python train.py --intermediate_size=704 --vocab_size=648 --extras=["capped logits"] --init_std_qkv=0.0312 --init_std_o=0.00613 --init_std_down=0.00369 --init_mimetic=0.5 --lr_mult_o=3.0 --warmup_steps=0 --schedule="cos" --max_seq_len=256 --train_tokens=180900000
Each number is 500 + 25 x the weight over the matrix's rms, rounded and kept within 0 to 999. Layers, rows and columns count from 0. Numbers have three digits each.

# gate: layer 10 MLP gate, 704x256, rms 0.0828, rows 276-292, columns 0-127
# up: layer 10 MLP up, 704x256, rms 0.0883, rows 276-291, columns 0-127
# down: layer 10 MLP down (transposed), 704x256, rms 0.164, rows 276-291, columns 0-127
gate276:505513519495477509484505474473520510476501547479520493512479510477498530533493504530503491502494437487499505529483506475452527523463473510477489519483520505469479477494534551475514516453489535492487511494537502482532544518514481514512521483540484532531497482456519497492508495482514470499507511503507447485498544535490502512499539417542478513531492474495484503532516484498511458487481
up276:490513538470456531490480485505473472508498508465527497477495518518518502514509518537499571483551492492485524501532497472528498514494528522507482526511529487526506488519504487533522557511544433492529522489452498516494529493497506504510431481486470533477505494490452459483517495503529476516498500506536456505497507532496488474541498506495497494500523498498478488525466537474488522489495
down276:571523442484561456503485506497537520467487501475497480498534513501438539520499496503542519507453525538496474526519487518516487520487491484508499511498448473533501462474473521509510532507522495496503504511503504491509485469491514502502536488507471528566511495500441470521510524518513482502481548497491496490492485496504460522506549507512515472515449517517512560456502485525504479486510
gate277:477503480502529473477503492509461477530530463525465522498529531491467480486496473481512489506518475539509540503504490527481483550517510487521474530495504492527475527497468474518467532478511532460505489471487455495477526509498493534497485472520505466484453554501524549516471518551499491507467477500511484529515489528518484467481505513543521520500500470506477504520465503539537443488518
up277:496466501484506458545473539488494489520505524486492496452506526513509484449496480508484487521543466550482469517466546494521514502493482542474500453478523517512482485505473459474494521497496456483478493508507457504470514521460485543498507510480523444509476529500459510512521563502504554485468525494521524503525529467488456494479491508461478520433468495530525499500533483466522510548516
down277:517475492484492476485486441461481478489465490492512494462498471501504479474477524548467472505466527497480492477532492519497477510474533511520532477471478500480502468496560505460483493468513474496510512480487553467566505511494482473448480520523520490494511481519530528484516469484440488524485484499502537465513509516467457460507510444520485499518506521521557447509513491530539477506516
gate278:480484521448485497553525515488508495483474524503491489510472484521503540499458492464485528487451489476480514501486518511490507458530468505499519512460524525475488504504491557453484491497484474501496470500528503498437519443508523511500501500492476513513473535461484467472486532512526491516475521528469503503495492549485493477503511484503477514521481495515512492497463489511517445475482
up278:509470494500520546523497473488482538492510564516530545498475520472477489525519488521476522509488496477524466508456551508508504485515469504463481538505513520507457460515466518478506481532489516511460482499512510516478490514542467494481506480511490484469489510529516493478531506515524505541493465488487499475491540520494497542502527533477491467501498437474479505533499475564507443460484
down278:454511435501476475543456475469453526505483511485522498468460483488526460477478554504492460456484480489498508525518543496494488487490495556474452463518493525471517509528497459491523507523497509488545478504481478451483476507510467488500490482505482472477511508434468521498509475507526476525507505501491472496460493468487526500529517543478494437557510509544495478501479478513510482536518
gate279:510459483526513517521527509548506473521489483511508535470521563474526564466502514477510500464485510494499506513495454482496507492483436515514495488541528464480440518494500508513465461480461498521521476524494509500524473541519516481488491508521488537517491493466534509499448457486531498483529490445481501443500503482462455517507496495533513500496474500537497470506518476496453480539499
up279:509501528499503498458514506519561497502474473499529532502464471480491492512498503482547515500510498510490530503542480507427457513523518503522471521476480505498539458494524529509481513488517446500480530506558493543490483484484491510491575533437561505467544456522460555476520479461495534446508496520497511492536497522523560499537510499519499535523493526490517522509498507462487483498442
down279:470510493454470491521460517542500498540508522489540464452521500459502488431482527503568532502500496472495518546534511498503484537500497479529534512516490582485493539483514507545483521527528501508519501555467492514522509465533531547468479525475492483478513507440494492529515450497534487472570471506506535529499515496506510511497516518537483490539504480444455450527470503509520542497530
gate280:508464523484520516498449495480514489548495488480486511501455512492512494484477550470510489481483501505517476523527485507450522500562497508494551475457535519502497492482467508483512464537481506479432485505523495550528448492496475476514539527567496460483473497499481501508492453512514533513513506490570506508549456546508486468478509559523505515508524468476506485533507518491486511510466
up280:474510536513525511518457487493503489488484508520525525498474438491519474454492513480501500508482514482491511497512463480468488505522502487464534499432485522498477483455488535490540498546490506475507470490546527543538466511492481498504521498507463501496489523491478501512481477479490514481506501519533497502548502508527486480495524544519480536506506479512501493517518520498522499514526
down280:488527475502515487492433531505494514489521497501496470504502510509515529461503505497477481515481539487515470521496525469537517501501563513517480541524485508498436486500534522518490516506523465508509567530525503482508465512441514554502465498491482550491462483491505601435492538519486522503549516492511485510476507498499504550535553523490510534477549491529478496487514472500484545481496
gate281:520492529510451507469545526487460481522493530507475473502479503524507486500477508551500473521521487465525483512566529509524510525464536486491482511494491453511527460457479501457471459473519493499448484486497496507457487542539482498527502463514497487480478478457490486528448474482533527532506509514493533497473530492474491510474514479482504497516483488489514469503523510499496472518502
up281:479492524524524477509519507504535517510509521542496515479514514455478455505519528483521512507497480509458528526486494510465485492539501464510504481499511506527480552519470476444507512527509463482463500535538463486541518450483513509506486559529494454503502516550480513489522489486535480513548462502537523483512503462493471549477488509495466479472514543507474520520463472499490523498493
down281:498480524461472495496489468527486476494498515460483503460512450483485484488482497460529524474547510491485508490486529516488485547513462483486535513496535466534469526517477488510499462499576483492527534516429488485485463498528506517531491486467511551484472507547466497487478511491561529528483512497513504501483469480474554484482508500507529479512541482487511484497470515530546549479524
gate282:486526512464481492485484497489521504525486581483484488496524556507483503529493524478555482456508512503493458526495513481468480536499428513500517526511527455506555520480491490514506497511472502515500529496493484518499514512541506506482466438514549526500471508485495483464526516483517539499500480500521508503498472507518498488488496476478514489527469466515487475524517526416493531494516
up282:482468528476478482502511460465525502549494484492480509467536475482520510533507455472524466490524513474501522519534494523451495461473491510536490488557483541542468481543494482558503469487477484500497506541504495504471475535500536550514460499550507477508502535492489471523525561537509513507495480501485525553501516524507507509526519507487501498429505491452509529520452482543486560501499
down282:498535486531513549514515438503470461533517458502535486481530484465495486507525496504517462498519527524453558497513494475513507506481553484482494513528501493538517512464551496505502535500522508508527455487475570469487536539499482513484441486483498500486481454503474488489502468546438531495487518495499528498530491534503535544541527475498504491466534505458487486540451508513480482534468
gate283:485466507545451513540502488493462490483508531533495513494513490538465487524535529527507491486487485479517505528505520484487512506471510488494533524523480518537508539489544541494474513529496486495532542505500508460525502487505525450548522493493503515516459499523520481530472476500493480518482511487496532547459490508510501519496532486514479487507450499492519537463505514507544488493462
up283:487459437497445509491511479524496498483505468514511498497492501508494465461513458519478495533491496456487502497520490472489478536507501490498539470469477521491494460476497470486456542517487516504501499500494518519562504509528482462503494458457515517458511488472534515477470516493469494547551483503471535519517491540511517464492452462462457522505511533507474491509505492463496518507458
down283:522479495443550498466498508468480479489531535524492496495515489507509510503517465523467473490524513483493519504465536519508545510486479475510447539486473507475516542495510505553468481486506533496524524497467435490490541515501478523486499495483511512510539492489492498502495513481507496513489506494475512480477516472483486505514501538521491505495494533481499503503498524550483514490533
gate284:557541492549511517526525514497457512538552533522531502539477469485489514509551485508555507547510480487484466498482506492476481495530509502539481503470473494484509514485520465495499536452532496477467470516546495493478499497497486512481544498475474519470532479483486516483497503506488469537498473451520460540522530521484484546490468532513504530544458486519508487515510517527516529494498
up284:571470516519540516499513514478501487524489519519564501505520515499500490470506469509500478558529500531441536492542487492500512535525529503513543517468533500531554552448475496501563535468480508513517453486494474479559488500476529479494489531532461535502564506522502532501483477470502515530501488504545493500495530525458473519514497564518464513486501557495501534518460524529462475499516
down284:508455518509536486466552536518508480517462480537487552443460510494520491543468469524520472520512460509472496486502510505499453469486512510464472516498517521519494485491505459477528538460490499519513519480483492468494464471502500480488512487509507447506526505486529536544478479490505519560510501506475518531467503479491523511490545500427506488523490501498482482530453509453521499504532
gate285:523517508519484527495474491492483485492513492523497528527495536483531441459495515509515528520463516508502526506523532483513497510482468441497506511473546498483468496541521445493528500508477468459432489555474513529443506497475487497497500496521473477519499523518507510489537533512545479496495498494532485524508506557538491508529503526498472470466466499510511455515499486493463533509513
up285:488507539494520498504519495476494518511496538489502482560488480486547478498468511515495526514497486475483492520538506457517492495497487500487504492491496433478457477569514537478477479468506526516580501501451535465523490531513464512479456518456488481492452514516482482527524507500498536538473499509515508503488520487490481462490513521495503515465503474495498489539504479481477477511511
down285:500526480530539527513520507471494493540495494473540522526465484487512497512461531462484503521524482495497467504509473511502493518441512455494507473489482507525523508506446535532517515467463524538512504469508522490511502478486459498470482535535496478526464498490463485504489523467483536506545483489510486536502453565516523525494507449476556478534446522442532465525486497517500480530495
gate286:524508469479510547514465505490497447492507527479490469508454512434462484512475519532433502514462473553518498529485525493512508506458495514516530505527539483490476525480465507522499429496470499466517461562455500499521471508497516545498472528512483491455504530518497499469467466524531517527532538503497517508535431467534470506467501466488514499499524515496522521524504507536488532503469
up286:481484469480534498527518487511531477540522466401516498515522501498491564488495536452479484514509529520506494543508479535502489566536495513557502494495489487495459516507464559469504490475497517517459491509483458479502453548493523482466490535526527518487500494517519509519533484500461487544503441500535512463504472514500483517537516495483465481523552479532521500490515511488522544526541
down286:457469529535513491527540493495527510521538523511510511498480489542498517514502477493510537537474525497508516497547514475539500492456496503461450503495513502529492488495517462503513494491526514518492543461478488512506518538511524515498533493485472512497521489481479486480507539483539476522462512495498473500505495514478526499475525502484480476515469512492515541486474476456469518491507
gate287:521497532497473490484531514499483478507480464495510521530513530505462511493473462546520525488461554522496539554487488535476600545521442538500429510496493473487490504480539482463553494495477505523524515498499473490514560471506497514538474497525497520510507490480504470549519479484499468479440485485505466521507480550458490495454513534479489479496514506438507465505504502479485447486490
up287:468505462490537512491461486481503483536537512475487520466511530450488466443510531538478515520442519520464482497515520532501488476512520474518485474512489527531486479512555459468521502531479501513514438525486509519481493516514526475447531466468536469514461483519474497495467516493460501479536516479533519481505487436458507489490524507471461521474497498495541472474495470466465517531481
down287:476495509505480483528522525497530469508495452477523487508502526510482501529496509472503487514545495437461505516521469514512503454505487474492489521526477504518512499486498489525494514525492552509479481501551525547520553553531503495481472521487507469474511540503508500498532511507486513508506516541473540446497513500489486536515503503512511517492516521505521472506518539499491481496520
gate288:483498446484548510493541525517524495472497480484494512523504512554456530472481457450568461477523519500503521510518551516527541524503505543487472517479532509513502495479494482517532482558476510485513485478482449509514518502454529507519483513465512539486466482461509532473516465495464472496496464473486492532498484508457517488488504539498498505488492500537504528484489526495500496533479
up288:468506515477526466455491497488531488480500518503488520502492527513505436531540478467471526492505495510515522482505531495479495472513514505465519498520507474513506499489494471504509508477522507523467476527489546470501497523523468500518535505497524506505517533521543467482495495466492505507487510456532522506504510466543504502476517485501486543504506480532457515503515480465479507512517
down288:477567511536488517513514496513494525517513484498535514493489494536523498500460507562456468495503490459534475508486511496505514508523489501487461511492504497489520514512507504507508489525495467495487525515519502505514507436464539475501541475506524491442479456468521517483482516503519530473488506504505529487486469531503487485500505500522516457473543504506503494492440570521501465485508
gate289:505515500454493501494554535495508488489520557496471517485488504516477509510509488500526511465533485537524476471532556497561469493484519523503529476513513517505513500526545494508530499546479502451513530526494505483517530474508493524518474502500515517491500490488531507510506473493505540486502519516508453513515472513486504521522519521519512478563484511477443518439477492557504497498565
up289:556501477499505519504474506518528499471516515485467524484519536511490533506484517486483506514493519459498467484516523493484484488500475538484492468469523477500504492527510504477492513502527515521498522503504466472471512510527487517509557515496521475523481481531499583494503520513486466518523522490478525471487474491556489512472489491483470512500481450516488506501501531521492515485459
down289:485542521531497527512510524485561490504482522504455497466523478504452488530523499447496492512493537511480500494506482506517460510521541545464484547489520517498464482483469480515497493541480495493503495497466519509518512502516489496490487470515529510483538472505504461512470529488558543492467458459479447490478474498483489466478470541455528515515476500508461488497534482496479495467526
gate290:487523549461479498496470517504509521526495516521477505497534533559489492481506540501497464485516487476467466503483497515462518534508472495509501502521463522530520482466503498480478520495471509439466506510465487496515534498496492519512496472527493514411549498434419518476470486451523465529491482513547556477477510478496538487499542472538478485518480510525493457523538504506477498474504
up290:470452473491508474567548564496491527520507483490494485507482482500509507533497480515518554515533477497481521526545511475487519489535480512507524506535504481493524473505520493521451501490501493521486517473466486505458493494461493470447445521536513487527554481483460465538494494501462507547531485487490523476547481518484515469477525533561488464517549527545522503478518499582522487488525
down290:496483531466561527529496498447469549453505491488475473451531501539477502458502467498486522514468507542523491490525481441505498487513541474498497462479482493554527527509513464520502489500517484496522442488473482521491501515517508514506511509526507468476482457493452506482514494503519483511510486513515521531516476493478494504490531468542524467494519541509522540498501433506462445499484
gate291:480496505511491535486544499522467461523503489487498502525464494524527455516493490491450488468518521477485497570508504495488477497528507487505483507502514501515508537453499552495524546470544514486499480505483469489479483539560487492511546493469558505493521484528552502506491496508480569514500457534501471508447448492493512487535485494519490481483500474486512482513484501521467543515473
up291:475463500516478482519531533529516560497538543488517466480486447502460498495508475504530505523521519547505425499523510450498500479484516467505509532509475488552503507473517519496473524545518548528451559523522511556540512474480520503510494479490468502493481490482492472479525516513516511483484535549514466434468528524512502479461468480544501450566484545484493499464516534554548498502455
down291:501547531558512501535489461476548499505528497506536490441473518545494490551486479483475485492458543476477473466504493517465470468482510494486484471519476501515483483463513405494575482514461576525523534503482479522497509518431508480516496501522505496492489513494461515473503547497447502476509516491486474507485509495474501475506509519527512487513577509553497489500523507463521516500522
gate292:510489461483502539516487471514515498526504494468471465469486472521494496513517478485475489491512515506543527521512548474487476501479510518498538529461509457515474514529481470496531483452486471515503515535546527522530504477505445489463492492533482514502480524521486514481523481488474481503515495501465473529555499495513519490514492480501560460472523526525549509477503516446505488524484